Part of a small language model's weights.
Architecture: LayerNorm before each block, rotary positions, no biases in attention or MLP, normalized queries and keys, attention and MLP in parallel.
Training: a variant of Adam for these matrices, 903M tokens, 6893 steps.
Each number is 200 + 40 x the weight over its row's rms, rounded and kept within 0 to 999. Layers, rows and columns count from 0. The size before them is the row's rms in percent of the matrix's.

# layer 5 MLP gate, 1024x384, rms 0.0389, rows 72-90, columns 256-383
103,187,152,203,230,204,252,255,238,179,202,188,142,205,198,164,195,176,237,278,209,187,212,226,189,284,201,172,223,182,124,278,186,205,196,143,212,169,200,176,249,209,146,207,115,176,195,151,200,251,148,89,217,155,175,218,214,221,157,210,210,175,234,233,183,203,112,187,220,167,193,205,231,195,186,195,198,273,152,218,150,189,171,241,298,171,129,282,194,201,201,203,221,192,282,208,221,240,121,200,230,246,208,202,136,225,165,235,250,238,284,173,205,184,205,170,254,254,194,210,159,193,267,177,213,225,130,137,232
102,248,152,175,244,277,187,211,183,212,189,269,181,263,176,143,210,252,181,213,195,178,192,163,227,170,110,156,207,198,182,177,155,213,190,99,156,150,217,176,158,176,153,201,191,164,211,164,218,141,228,164,195,260,201,248,207,178,242,225,145,190,241,271,201,211,231,259,232,222,245,161,245,172,210,222,186,190,219,215,232,221,205,272,180,256,261,181,145,247,258,246,245,230,242,221,233,212,146,131,215,174,203,254,195,167,185,208,206,272,269,233,232,242,231,211,184,247,97,190,207,186,299,228,172,180,182,208,164
097,207,172,252,243,251,210,199,201,211,243,152,138,209,190,180,277,197,273,181,170,174,161,211,214,212,163,73,183,207,213,174,191,234,238,162,268,195,178,198,236,263,140,174,193,148,178,141,165,188,195,161,184,251,195,219,248,227,253,205,177,199,201,221,210,214,86,204,218,180,149,99,249,155,171,210,237,169,188,199,173,279,185,259,184,218,160,192,127,276,188,263,227,249,240,226,303,209,201,217,253,201,195,149,118,150,197,184,223,231,152,241,181,216,191,267,237,153,115,168,185,191,180,206,225,190,209,229,144
090,244,195,222,264,186,164,191,188,211,233,188,137,204,185,243,191,216,140,254,191,198,117,130,174,183,204,224,166,187,181,202,182,210,260,127,299,164,259,192,205,236,230,211,171,191,255,255,293,239,194,122,244,152,159,266,154,235,216,225,294,167,215,181,259,225,210,242,176,128,195,215,159,186,239,158,258,239,233,262,172,207,97,175,140,195,252,181,185,205,208,187,171,227,189,189,189,179,186,215,226,179,266,200,188,215,208,226,203,208,108,197,190,121,161,236,172,136,188,144,238,317,278,272,212,167,208,176,160
105,210,144,262,288,239,94,254,238,237,187,239,180,176,213,241,199,165,151,257,151,186,263,241,141,144,209,159,166,168,215,169,192,195,216,189,296,146,170,211,184,209,226,236,182,238,277,247,160,172,186,249,209,179,172,149,197,208,212,226,248,245,227,173,122,223,205,191,230,212,295,172,202,175,220,248,244,222,165,222,219,190,204,226,219,130,169,156,247,230,204,208,226,160,193,138,210,202,155,241,293,216,192,229,166,205,232,204,257,207,182,211,254,148,242,249,193,223,229,187,204,111,182,199,179,172,166,218,165
106,202,236,104,194,197,155,184,201,176,186,162,187,199,148,186,216,184,176,266,190,170,160,194,161,163,232,208,135,219,163,216,237,311,197,269,210,151,165,200,194,197,213,251,242,221,221,147,158,237,129,162,270,153,208,202,199,171,190,171,141,146,232,198,161,188,171,174,130,196,188,132,221,205,229,261,91,229,179,235,249,155,206,211,172,211,226,217,216,248,203,228,228,283,216,166,190,215,218,156,178,210,177,256,170,214,198,171,189,182,194,218,189,194,225,114,263,223,187,152,277,183,288,152,242,218,202,229,240
099,190,169,203,114,219,137,220,115,200,241,116,143,161,198,261,221,194,128,230,238,118,229,191,136,234,201,180,101,221,227,152,129,211,165,185,264,229,170,195,209,192,200,245,183,251,208,141,158,192,195,214,246,261,212,182,183,253,175,175,203,187,179,239,199,180,225,203,177,123,215,240,240,132,165,127,196,195,203,241,199,190,175,196,277,236,201,182,244,237,183,205,191,168,217,263,164,185,190,224,214,222,171,235,205,242,267,255,172,215,252,183,225,204,211,235,200,264,274,209,276,211,255,140,114,199,223,185,208
102,217,206,209,190,236,247,167,149,137,210,202,144,172,180,230,283,191,128,217,160,160,199,149,214,252,228,190,161,220,175,90,205,243,149,195,204,223,94,215,211,179,219,184,177,151,204,217,209,170,213,209,223,214,197,244,176,210,184,223,263,123,191,218,177,146,179,254,222,160,227,198,217,192,238,228,218,130,189,202,187,248,135,191,286,217,195,206,131,200,215,153,287,195,208,207,163,232,177,209,140,172,149,233,225,238,270,175,100,304,258,179,204,211,229,204,231,202,269,203,225,249,215,171,115,164,263,222,122
094,220,166,206,264,157,155,156,174,248,204,136,174,224,220,178,186,192,149,206,191,247,147,175,212,261,168,224,155,254,251,207,146,111,183,233,152,241,163,236,167,122,251,187,161,187,173,132,226,243,302,180,229,156,205,248,173,184,185,190,199,123,182,216,253,217,238,251,201,189,181,217,180,241,188,221,159,194,151,164,168,142,219,212,274,213,246,207,203,189,186,186,147,203,218,190,149,172,268,161,219,180,231,221,189,225,176,286,160,201,240,216,203,237,250,161,204,123,103,216,202,201,167,230,250,194,159,226,215
103,173,252,249,249,195,242,215,169,210,193,167,89,165,159,227,220,178,210,245,260,253,205,227,105,203,135,214,180,297,205,138,181,231,205,217,242,185,199,236,173,159,187,190,140,260,202,187,188,240,204,139,194,151,190,148,256,209,226,230,242,208,209,200,205,212,160,155,228,223,180,314,208,196,194,196,197,250,250,204,130,200,223,219,254,208,242,239,162,222,216,199,266,176,199,226,277,204,83,173,246,292,163,155,77,166,210,239,204,194,214,219,193,266,226,208,233,174,240,181,147,170,237,244,185,191,184,168,137
100,209,230,205,140,262,104,145,157,152,168,181,210,203,191,239,159,158,195,258,141,188,277,218,190,205,212,206,223,169,206,208,259,210,140,182,192,223,123,209,108,128,232,189,184,189,184,172,309,214,223,180,133,152,153,98,175,242,213,184,234,193,176,203,210,112,172,209,251,250,165,253,178,234,252,240,179,144,155,259,247,222,218,165,180,184,155,203,220,243,196,178,244,168,177,228,189,179,180,185,208,148,180,262,209,235,277,199,136,180,220,161,174,212,216,233,189,271,186,190,164,244,157,192,265,220,154,152,235
101,266,218,262,188,149,264,217,214,164,241,196,122,169,154,188,210,189,166,167,181,146,293,168,201,271,193,153,242,176,192,212,150,216,203,198,200,242,250,204,201,246,78,216,213,159,180,175,206,215,201,131,224,196,185,171,162,175,155,149,199,188,146,170,173,238,200,169,211,208,205,240,270,232,175,207,220,228,153,254,199,167,169,219,214,224,184,226,142,245,183,189,222,160,99,175,261,267,171,208,241,253,196,278,213,154,266,235,249,227,186,205,162,201,145,179,195,185,151,204,263,155,193,247,236,132,146,198,185
102,130,170,231,204,213,232,214,261,166,235,227,194,204,202,301,215,231,201,207,225,250,118,147,222,149,168,284,134,116,244,229,211,235,228,248,272,179,171,209,201,195,203,194,110,183,249,182,183,211,192,243,187,182,174,229,189,212,197,217,237,168,280,193,257,242,258,175,191,130,238,206,175,201,163,149,175,196,191,197,226,150,178,192,165,280,220,183,192,169,165,257,214,158,165,186,99,244,176,156,222,217,248,150,173,177,273,253,203,161,297,164,253,257,250,110,164,235,170,82,261,193,218,215,234,169,167,300,227
103,211,256,174,269,208,199,205,207,221,246,303,210,187,202,168,175,200,183,159,186,222,202,221,176,192,168,205,208,246,308,173,97,145,103,168,244,148,288,146,208,141,152,235,231,200,223,159,202,140,247,206,219,223,146,181,206,157,207,169,135,166,189,223,168,240,232,138,182,191,203,133,234,179,169,166,238,242,221,228,184,216,247,237,207,247,192,122,145,326,204,251,215,168,143,223,212,228,190,177,228,236,175,216,164,213,237,254,251,160,216,110,217,222,253,159,196,222,197,177,256,243,214,180,248,239,198,220,203
104,235,228,201,167,209,207,204,205,199,220,154,164,179,209,198,224,201,230,185,163,215,141,182,144,183,161,192,251,191,190,249,143,232,164,125,248,215,208,281,141,175,181,205,163,203,204,213,243,68,172,165,245,195,156,224,211,208,246,290,184,217,210,240,265,235,190,246,258,192,123,201,207,311,216,189,230,172,214,209,293,197,215,201,190,246,170,185,234,174,217,151,210,292,200,203,188,189,170,162,241,233,233,162,190,169,152,197,254,215,225,234,157,247,231,239,167,143,146,170,214,201,120,129,181,198,225,197,186
083,132,223,210,150,215,234,154,229,244,151,143,217,214,203,238,182,199,212,190,100,194,131,246,125,190,223,230,183,162,231,193,211,254,188,252,114,244,172,257,173,201,222,183,314,234,225,217,208,186,88,238,222,262,199,191,228,164,157,199,189,214,197,180,184,141,144,194,231,173,124,201,264,212,252,217,254,147,200,182,239,167,240,227,156,145,201,202,184,202,200,201,166,216,190,190,201,177,195,181,170,219,223,147,191,244,234,196,189,198,158,151,153,227,204,239,156,134,174,230,235,152,232,96,216,160,238,222,217
101,192,175,190,175,291,174,261,206,205,174,177,203,220,168,174,148,175,223,240,185,179,200,232,185,199,139,239,206,223,139,160,149,208,201,218,212,190,201,199,213,185,158,196,198,186,159,142,204,189,235,129,240,201,157,336,207,168,241,214,203,164,187,180,172,172,257,311,180,224,170,163,233,213,187,211,223,198,223,275,205,156,197,185,253,213,246,209,185,228,219,227,214,207,190,224,173,349,121,212,238,211,261,197,164,223,188,238,198,183,200,156,231,135,230,179,163,223,203,180,163,123,210,166,179,192,281,165,160
094,193,239,218,189,163,219,206,203,232,256,148,165,204,233,153,252,196,189,170,200,202,165,249,212,227,255,203,199,250,229,133,207,210,249,187,205,185,279,256,182,186,217,223,201,141,191,173,134,184,242,130,227,192,179,212,178,261,197,139,270,191,177,234,263,123,172,249,191,208,198,223,242,180,225,166,140,170,193,187,117,248,240,187,210,153,207,221,126,271,117,199,155,181,223,238,285,157,195,248,316,232,169,206,195,177,214,223,217,194,236,195,233,203,173,222,182,189,232,214,227,141,198,196,216,215,179,186,146
093,142,217,160,186,243,213,215,149,200,265,219,177,199,206,245,237,143,200,218,187,208,255,147,171,196,167,193,235,241,186,243,213,200,244,144,274,249,156,214,218,256,242,194,215,192,226,197,174,233,204,153,255,184,149,231,186,201,180,226,172,198,241,296,215,203,128,233,249,212,151,239,146,250,183,162,232,197,229,194,137,206,189,202,259,183,205,179,252,241,210,236,243,178,167,180,142,189,172,247,225,183,172,207,159,315,228,185,228,209,215,133,202,219,245,246,124,142,229,189,207,187,195,140,244,230,159,158,141
# layer 5 MLP up, 1024x384, rms 0.0379, rows 72-89, columns 256-383
100,203,148,164,239,167,246,148,236,223,267,217,243,192,209,147,188,192,175,244,168,159,235,227,250,169,141,165,153,204,183,179,205,213,184,170,217,202,232,254,157,126,208,167,257,142,237,240,185,176,206,274,186,196,216,200,157,281,229,182,217,209,194,196,187,193,231,236,208,241,171,219,180,276,189,195,240,168,241,204,235,166,224,163,150,331,213,185,192,246,200,143,173,188,263,211,220,175,180,202,147,182,210,216,227,196,199,134,203,227,165,211,195,231,182,234,137,143,205,172,163,167,191,169,263,210,223,314,169
102,215,167,175,202,147,215,217,196,309,141,184,140,188,193,184,170,120,245,167,175,193,188,213,258,191,158,254,96,204,202,183,252,177,123,209,212,210,140,195,209,187,196,150,249,221,235,233,203,161,130,161,180,252,253,218,296,184,261,218,154,185,219,200,241,235,153,232,219,156,172,220,181,163,198,248,161,160,239,132,276,152,160,153,190,212,249,154,195,177,194,163,188,201,206,263,195,207,188,184,199,207,299,232,249,224,206,179,183,189,241,166,126,284,184,273,265,162,210,237,167,230,219,132,228,135,146,178,247
099,160,186,164,232,166,103,203,180,160,215,181,201,171,168,170,175,254,264,263,195,226,131,195,187,260,164,200,178,227,149,207,201,178,228,236,213,195,225,178,146,144,215,244,191,265,184,138,262,146,162,152,254,240,201,200,205,160,179,252,132,190,195,197,198,190,215,214,189,183,186,188,185,265,206,219,229,187,170,192,206,246,170,148,151,217,164,190,152,168,252,190,248,136,231,211,177,205,191,213,202,149,159,245,135,216,237,203,210,180,307,226,191,170,170,234,212,225,196,174,208,201,197,171,176,226,204,176,258
090,122,253,154,239,217,276,185,205,269,149,136,221,181,174,98,227,183,160,163,201,214,243,230,209,186,195,194,193,202,169,212,207,183,154,131,238,283,151,145,228,173,251,179,125,247,183,220,182,202,231,209,175,184,252,144,244,167,215,140,161,174,210,284,249,218,241,252,183,254,167,151,168,202,156,253,183,181,207,167,311,217,180,232,216,165,241,221,244,210,199,229,213,212,188,197,206,224,182,223,166,180,238,147,202,138,261,193,213,203,206,279,136,247,228,223,245,228,253,261,167,182,218,186,287,153,226,255,203
106,261,238,208,189,174,211,148,252,217,217,308,161,205,191,224,207,208,167,242,193,206,167,222,209,203,219,198,219,122,234,250,170,223,184,122,140,229,164,167,161,250,154,190,153,146,193,217,136,145,147,181,189,241,209,269,213,216,247,260,200,251,197,123,181,156,235,172,223,234,235,142,207,255,211,162,203,216,227,193,285,269,205,277,217,199,203,248,184,168,132,280,227,172,226,277,238,223,120,245,116,196,189,251,140,176,249,137,221,207,299,185,199,202,151,201,195,157,173,223,198,213,201,196,182,140,173,177,179
108,182,213,141,232,228,194,210,161,232,230,241,258,178,176,233,196,171,186,226,165,245,251,232,171,191,189,205,277,117,139,212,281,220,138,190,181,244,148,220,215,188,175,219,176,233,213,232,263,181,157,211,159,148,160,215,141,182,154,217,240,233,306,184,213,189,194,170,202,182,156,277,167,230,166,222,127,154,225,151,218,175,212,172,194,223,200,217,180,200,103,254,210,119,177,199,250,220,204,218,213,205,146,201,161,236,187,233,269,280,201,207,136,214,224,190,252,192,159,198,192,208,212,177,216,235,192,224,231
099,218,131,161,218,111,199,182,192,220,157,197,205,217,165,185,212,252,186,232,199,217,229,225,229,175,178,232,236,159,282,233,194,197,142,222,262,253,206,208,198,171,211,183,109,153,120,246,215,133,162,254,198,228,154,222,88,186,272,254,137,204,239,278,267,220,153,199,212,237,288,206,202,209,244,152,168,209,253,219,219,140,111,205,253,187,248,126,242,167,217,213,196,225,163,195,187,166,177,184,149,252,191,156,158,176,198,230,229,196,188,204,206,306,184,203,210,233,236,199,251,190,157,207,143,242,232,214,248
103,208,204,239,249,191,254,265,263,215,218,252,166,181,222,198,179,236,214,212,299,211,184,217,248,204,136,201,226,209,210,156,222,245,141,186,164,201,224,223,263,272,198,144,232,160,217,217,228,164,203,175,206,164,217,180,171,239,243,201,113,236,232,234,181,202,183,175,141,114,169,171,179,199,251,195,171,230,178,195,250,175,255,177,177,195,211,184,132,211,190,266,227,198,156,190,130,171,192,213,175,251,205,187,202,207,275,131,250,185,131,198,156,229,216,261,225,213,257,214,207,238,147,223,192,145,186,223,204
093,297,194,243,205,204,194,264,225,224,235,156,192,268,215,139,234,214,155,287,228,248,125,145,149,152,223,139,222,182,305,203,170,187,224,173,151,191,251,191,158,177,170,185,277,193,203,173,246,195,199,195,153,204,182,267,163,220,210,268,230,170,211,148,234,182,284,205,228,217,157,237,235,224,243,235,282,255,151,189,179,284,245,177,121,236,226,160,197,170,248,202,205,220,244,165,230,261,148,97,215,180,135,229,181,199,161,224,256,165,290,246,200,211,231,178,175,156,172,204,197,198,181,243,153,111,188,235,189
104,198,205,259,199,245,201,124,189,161,67,196,199,196,220,173,225,231,207,244,246,220,177,233,213,205,156,164,183,193,244,213,199,262,224,134,214,254,235,168,169,90,163,260,197,165,143,185,227,199,226,201,215,227,190,238,228,181,161,175,277,177,230,166,196,162,120,193,215,193,228,291,153,160,127,181,192,192,171,194,186,240,289,167,272,179,208,340,138,230,286,168,162,310,277,210,215,174,247,268,305,182,210,185,137,202,143,153,288,183,167,280,221,225,227,171,223,216,190,184,174,191,172,263,207,195,191,125,277
101,226,141,178,247,226,265,184,231,233,209,117,196,244,176,166,86,221,131,197,203,201,162,193,261,214,258,179,201,202,190,224,136,162,180,259,265,185,245,243,176,181,208,177,179,248,173,117,259,149,172,226,284,209,249,258,212,156,217,205,219,121,246,192,181,250,190,258,176,227,193,190,234,185,162,227,131,208,248,198,241,254,265,223,190,134,205,175,165,307,113,263,180,181,201,215,234,186,268,229,200,196,235,263,265,212,197,238,210,261,189,159,154,193,198,146,279,143,275,228,222,210,184,258,188,176,216,233,181
100,183,168,213,239,273,208,245,273,138,268,197,214,138,178,201,242,189,172,197,173,130,244,194,235,177,213,243,219,208,234,254,181,151,228,246,286,226,183,253,220,127,194,195,158,213,199,162,137,208,213,218,235,206,170,237,170,205,116,260,201,183,93,143,220,170,182,174,237,199,308,152,177,214,196,235,154,197,189,170,238,205,238,204,225,190,280,232,195,204,173,243,247,209,197,234,152,201,207,211,241,134,203,238,151,178,213,206,154,132,220,167,169,249,211,139,90,303,157,229,268,188,205,195,206,226,233,158,243
103,131,175,207,272,278,244,182,213,211,142,237,196,187,184,177,122,146,190,246,238,162,204,308,301,259,156,167,142,180,194,211,190,228,227,175,211,270,187,172,183,252,202,255,169,234,252,308,209,210,254,191,206,261,221,253,267,212,301,200,157,159,230,286,248,161,198,218,151,243,266,217,240,184,185,209,221,173,230,138,210,151,206,199,217,153,200,176,230,157,256,211,177,166,211,258,189,169,198,224,203,132,218,145,210,225,190,236,209,198,245,127,229,263,300,202,184,235,224,176,169,185,144,227,136,252,262,195,216
104,164,215,191,256,187,148,159,220,211,254,281,194,182,262,217,219,243,176,200,232,197,199,238,147,214,118,200,175,277,156,181,155,213,248,193,171,256,250,211,164,211,167,187,237,180,144,206,147,245,228,227,177,194,104,247,168,179,74,189,194,225,133,232,141,236,229,145,120,236,183,197,139,192,209,208,220,184,137,231,214,226,285,176,190,255,235,182,220,185,188,170,204,236,252,178,187,334,191,169,331,298,171,285,168,202,191,223,141,258,125,242,135,164,180,254,171,177,175,156,279,254,186,234,162,200,151,215,259
104,162,183,220,167,295,185,167,256,231,177,224,176,206,180,118,243,272,139,217,183,227,158,207,235,194,235,146,270,172,221,168,195,144,265,178,223,175,268,241,226,202,174,228,67,123,212,213,175,210,196,229,215,160,247,146,205,286,190,231,168,221,179,194,178,272,212,182,213,211,180,121,237,166,192,173,207,175,156,205,178,187,177,234,191,243,152,155,152,234,213,140,210,222,179,138,177,172,158,199,169,230,222,137,271,211,147,79,99,177,187,200,246,155,174,121,249,189,193,241,126,130,169,154,228,240,229,200,146
084,266,171,213,289,226,161,223,221,134,243,234,204,108,264,168,174,207,162,208,189,224,243,180,150,260,265,233,107,244,135,197,186,160,303,148,178,202,200,175,259,194,215,264,154,222,212,192,206,236,207,181,102,166,212,224,231,176,233,215,180,177,238,257,194,235,209,177,216,212,226,183,161,171,184,186,170,223,198,219,201,148,168,187,189,244,148,220,167,256,198,139,202,209,203,208,291,210,194,250,206,124,198,225,260,127,153,116,186,180,196,251,254,199,184,111,193,204,215,238,184,232,214,197,201,231,257,201,152
099,292,234,201,140,232,241,231,180,139,220,229,202,226,210,154,215,210,129,191,214,173,157,195,98,188,198,186,184,213,266,168,203,264,190,161,205,169,185,120,167,163,177,196,203,184,222,192,235,227,218,174,153,240,184,260,195,259,192,117,135,174,135,188,230,224,233,152,230,232,195,171,250,151,222,194,185,201,90,172,200,268,274,183,182,219,220,260,234,230,192,213,161,231,143,276,213,219,199,230,204,203,201,195,202,159,233,228,146,150,184,153,273,155,229,172,258,261,251,171,202,191,182,206,223,92,252,156,208
091,199,161,207,236,182,266,188,235,209,198,243,195,272,151,229,187,217,169,220,138,132,193,169,214,179,215,221,199,182,231,139,235,229,213,226,155,271,208,213,195,265,228,167,198,190,193,204,252,252,204,191,133,238,272,261,225,207,212,195,166,241,175,203,281,177,235,237,215,225,257,202,115,130,153,216,211,185,179,233,265,180,152,185,178,240,173,253,150,109,129,138,196,168,173,195,177,190,158,169,223,168,230,147,271,208,180,231,172,180,98,209,226,240,148,234,240,169,159,163,196,261,265,161,203,195,193,216,217
# layer 5 MLP down (transposed), 1024x384, rms 0.0368, rows 72-89, columns 256-383
102,194,225,239,153,228,263,154,213,200,209,170,197,226,216,227,171,162,160,192,211,245,169,203,198,224,173,204,261,149,245,139,196,205,179,264,256,196,148,149,207,184,237,185,198,202,226,148,198,250,224,196,249,204,151,120,211,144,195,208,192,208,195,122,189,205,198,228,225,128,173,289,188,179,215,234,257,230,216,157,196,224,84,182,199,199,210,229,143,205,249,185,172,211,242,180,238,183,216,180,145,228,242,123,214,213,251,159,267,180,224,175,164,107,142,225,249,192,203,248,141,113,221,229,186,194,198,153,228
102,178,197,253,249,164,176,126,183,210,185,147,214,163,220,246,158,182,166,198,179,218,143,166,267,240,154,159,215,238,171,147,152,275,241,187,98,188,198,265,200,178,95,182,187,239,204,238,212,173,201,148,245,214,243,161,216,145,214,203,179,203,208,191,309,154,174,227,223,234,231,196,256,270,180,129,112,219,161,210,164,281,152,220,172,204,217,217,197,182,178,200,132,215,189,213,197,192,148,149,261,191,258,240,162,269,271,190,222,174,232,240,217,230,142,213,228,212,197,274,207,264,250,203,114,254,149,201,206
098,192,270,292,201,231,226,177,121,192,256,234,189,189,154,218,191,214,234,162,143,206,167,203,149,186,203,161,185,185,221,219,201,229,121,213,171,172,131,223,233,151,192,111,171,167,186,192,207,178,210,255,168,198,185,240,225,277,195,182,240,165,217,257,189,213,159,189,214,130,192,150,258,176,249,191,231,139,191,247,269,194,236,205,231,182,203,193,233,293,310,185,268,242,191,183,223,168,186,183,204,241,135,194,173,143,215,277,187,205,122,260,201,231,142,197,158,181,191,223,224,259,185,210,235,231,176,251,188
089,227,151,165,207,181,224,231,231,155,197,166,160,234,228,206,142,206,196,176,221,194,164,154,225,246,205,170,171,235,239,154,259,233,278,232,197,150,226,195,180,217,217,193,184,166,133,239,197,223,177,226,168,178,90,194,172,286,195,229,314,186,146,140,237,208,205,183,197,167,248,224,257,153,208,212,234,187,229,152,120,172,185,130,219,181,254,202,285,202,180,146,306,198,149,233,171,191,133,183,208,253,202,120,205,232,259,248,130,195,233,174,234,130,175,237,219,133,137,179,224,170,174,210,211,248,177,212,138
105,268,226,221,157,176,205,212,189,211,177,180,242,171,199,169,267,197,196,157,233,172,147,254,285,192,192,183,202,179,182,197,156,199,182,201,146,305,230,191,187,198,218,156,151,241,265,260,147,202,179,174,224,203,147,198,282,118,186,211,240,205,188,155,221,121,224,193,187,209,218,215,166,165,272,171,96,198,226,156,169,166,176,211,189,188,180,214,182,295,173,253,165,216,213,221,184,186,169,226,212,238,138,173,249,140,238,136,213,202,158,165,208,169,169,322,151,124,176,156,177,219,128,186,160,151,210,233,233
108,181,202,280,203,222,222,228,156,164,169,231,183,165,218,184,190,210,200,222,196,205,264,223,100,236,180,219,162,192,177,212,268,238,212,202,255,200,176,149,215,214,158,184,204,232,168,229,207,170,230,185,192,212,192,307,196,106,219,278,206,236,210,216,171,170,197,230,222,193,223,224,231,168,232,287,197,171,73,209,240,166,287,177,196,148,157,164,212,236,293,217,173,197,250,233,128,164,225,114,245,233,198,208,165,189,274,289,218,112,234,201,232,146,232,128,185,201,158,202,146,206,256,140,222,183,219,208,170
099,284,209,190,191,213,164,220,245,163,224,209,198,202,193,206,220,182,196,129,196,179,254,173,218,201,249,167,196,198,176,173,194,169,231,147,239,174,153,178,231,225,189,185,259,225,237,156,202,227,235,180,179,161,229,149,163,146,225,248,230,169,276,226,178,202,254,197,226,173,242,272,178,188,116,178,182,198,184,148,246,139,318,229,154,162,162,283,164,240,163,281,206,270,185,230,264,184,246,137,209,178,210,138,193,132,206,237,242,143,163,156,252,179,175,212,186,162,206,158,228,161,214,221,164,207,221,231,117
103,239,167,239,120,82,205,176,201,199,151,180,217,105,239,168,253,187,195,157,209,186,219,175,193,228,225,142,194,202,244,207,326,173,138,238,219,170,217,166,150,141,237,201,220,232,243,205,197,243,229,225,130,182,210,261,193,295,187,245,234,230,208,177,154,192,128,168,246,244,188,208,189,202,237,201,160,165,260,228,232,203,192,188,134,218,134,212,111,225,273,155,154,183,215,253,194,176,160,282,175,168,151,185,221,251,162,214,149,180,219,131,231,229,208,176,304,230,276,175,252,178,204,136,232,303,184,190,175
096,228,229,123,171,175,145,158,184,200,211,198,222,177,202,283,225,231,187,161,272,218,175,155,216,211,240,242,228,185,135,135,159,152,267,216,209,236,191,218,171,170,212,244,174,186,206,160,130,138,217,186,187,201,278,186,277,299,173,149,190,200,193,248,225,111,152,185,227,247,220,186,150,208,155,141,232,211,161,149,159,135,210,164,264,210,174,225,189,133,158,162,251,177,213,189,199,176,296,289,216,155,302,168,232,184,139,234,245,260,130,221,181,258,212,159,274,119,216,244,199,229,226,161,208,180,172,188,186
103,251,205,182,196,246,195,223,209,209,176,230,132,248,199,165,179,157,211,276,213,208,239,158,228,99,205,239,210,176,176,230,221,191,167,266,179,245,172,164,211,275,194,187,134,255,261,233,208,130,188,224,203,206,200,141,204,253,170,208,197,195,237,184,147,188,210,243,254,177,172,173,149,176,226,193,162,135,164,176,255,149,247,138,227,139,191,201,186,203,143,195,113,215,175,236,209,174,192,192,232,145,225,244,176,212,149,132,199,191,145,188,200,206,179,216,194,293,173,287,227,256,197,206,201,219,195,147,252
100,208,214,149,236,181,147,204,222,191,207,186,170,246,200,232,208,296,192,192,146,110,175,232,223,238,137,228,172,178,228,214,143,210,215,208,246,216,158,215,231,130,209,255,213,234,183,183,212,171,169,210,243,227,198,183,243,246,257,226,263,207,213,236,191,230,142,217,200,184,258,206,173,213,196,196,224,209,289,262,262,162,157,255,208,246,111,191,120,170,209,169,279,216,243,175,194,172,202,200,218,140,173,135,169,217,178,177,237,271,192,182,180,233,224,207,261,144,153,151,198,181,264,192,188,171,203,151,210
101,177,230,242,225,207,171,209,141,82,263,219,282,245,249,156,214,214,153,218,165,178,158,200,192,154,186,166,246,186,169,174,211,207,239,180,181,223,241,225,189,224,267,277,189,167,154,210,199,255,308,218,200,212,180,201,238,181,157,207,204,177,213,173,188,257,193,208,166,156,279,172,242,211,128,136,203,208,204,231,233,246,179,233,182,228,183,185,225,208,252,164,164,200,231,189,240,202,303,145,157,198,104,194,233,193,224,217,137,157,224,224,190,227,134,201,176,162,206,255,174,199,247,191,193,137,212,226,228
102,197,268,181,180,142,257,170,202,185,164,188,188,141,162,163,219,215,241,196,188,199,190,278,180,204,211,162,236,196,185,259,180,220,222,192,205,201,254,189,206,283,229,130,257,160,198,208,114,200,239,213,150,161,215,223,184,233,222,203,189,142,221,138,239,197,119,206,180,201,207,158,200,180,202,243,264,179,248,200,206,249,180,247,207,202,222,156,186,199,256,188,95,206,223,251,291,248,198,225,178,215,181,198,253,202,156,217,300,206,243,263,199,78,275,228,160,216,279,240,207,174,249,211,207,185,215,182,117
099,260,256,176,188,244,254,186,211,197,192,276,143,145,143,173,211,215,236,116,158,270,187,208,224,99,293,218,172,187,221,167,174,189,188,150,165,219,256,204,195,243,246,183,206,176,209,165,148,188,230,237,187,263,239,191,200,81,225,216,151,231,161,249,274,206,242,186,230,274,175,162,158,211,157,168,222,172,218,225,212,222,188,265,189,252,211,198,112,155,265,226,192,174,157,292,221,241,190,168,180,231,149,110,188,187,253,189,206,140,257,204,209,227,255,145,221,203,150,144,239,260,252,218,251,233,211,187,250
104,186,173,255,221,179,143,211,298,272,229,201,222,212,202,108,153,250,266,221,203,183,200,227,216,168,224,172,141,249,249,177,198,188,142,230,131,221,241,234,258,173,201,148,228,238,219,187,201,184,202,188,226,236,162,231,179,122,100,209,204,147,172,215,198,167,228,177,217,305,219,261,216,158,226,204,163,184,129,199,243,177,178,158,214,204,196,176,124,186,120,200,148,253,245,166,250,253,190,207,144,163,291,209,154,188,202,177,188,162,243,164,250,155,226,229,217,225,171,180,212,247,226,180,229,254,191,171,246
082,161,219,219,120,189,208,204,176,223,128,146,197,259,198,282,194,192,230,208,124,181,125,233,210,190,198,226,253,164,233,191,205,258,121,217,150,223,194,258,149,216,218,149,314,202,204,205,212,169,147,216,202,261,187,142,214,92,223,222,185,201,161,151,157,170,178,226,203,215,158,195,253,193,240,205,221,149,209,195,227,186,244,206,168,181,197,192,208,202,205,198,255,182,194,202,141,227,203,207,255,244,221,176,158,209,207,245,178,222,212,141,162,176,260,253,230,146,269,204,190,167,169,132,191,204,170,194,204
101,201,227,145,166,213,219,195,170,177,213,276,157,267,203,192,117,229,257,190,234,251,173,211,145,221,231,259,161,227,186,146,213,141,198,148,220,169,170,240,182,208,221,192,207,199,263,232,218,275,230,223,146,219,227,196,139,120,210,198,182,202,150,216,258,232,187,272,208,183,184,149,202,181,275,162,183,139,230,218,328,254,265,234,172,200,165,295,198,142,199,182,155,218,267,243,245,209,152,201,310,169,171,200,171,142,204,163,128,259,300,183,166,189,139,178,182,212,174,207,136,239,235,139,164,120,150,208,199
092,195,231,177,200,188,161,136,202,229,214,199,237,169,204,172,160,140,230,185,231,210,237,204,230,175,214,249,175,245,180,230,142,134,277,150,172,154,179,208,247,205,204,155,158,241,171,180,210,153,183,206,146,238,135,179,221,225,150,217,267,250,203,158,181,272,175,190,137,204,153,164,219,186,238,204,221,208,311,235,205,206,219,155,155,241,148,178,225,211,190,180,192,206,215,111,163,330,186,178,195,225,140,209,198,238,222,169,188,221,148,247,195,126,182,182,190,285,228,157,194,124,207,230,222,197,256,213,205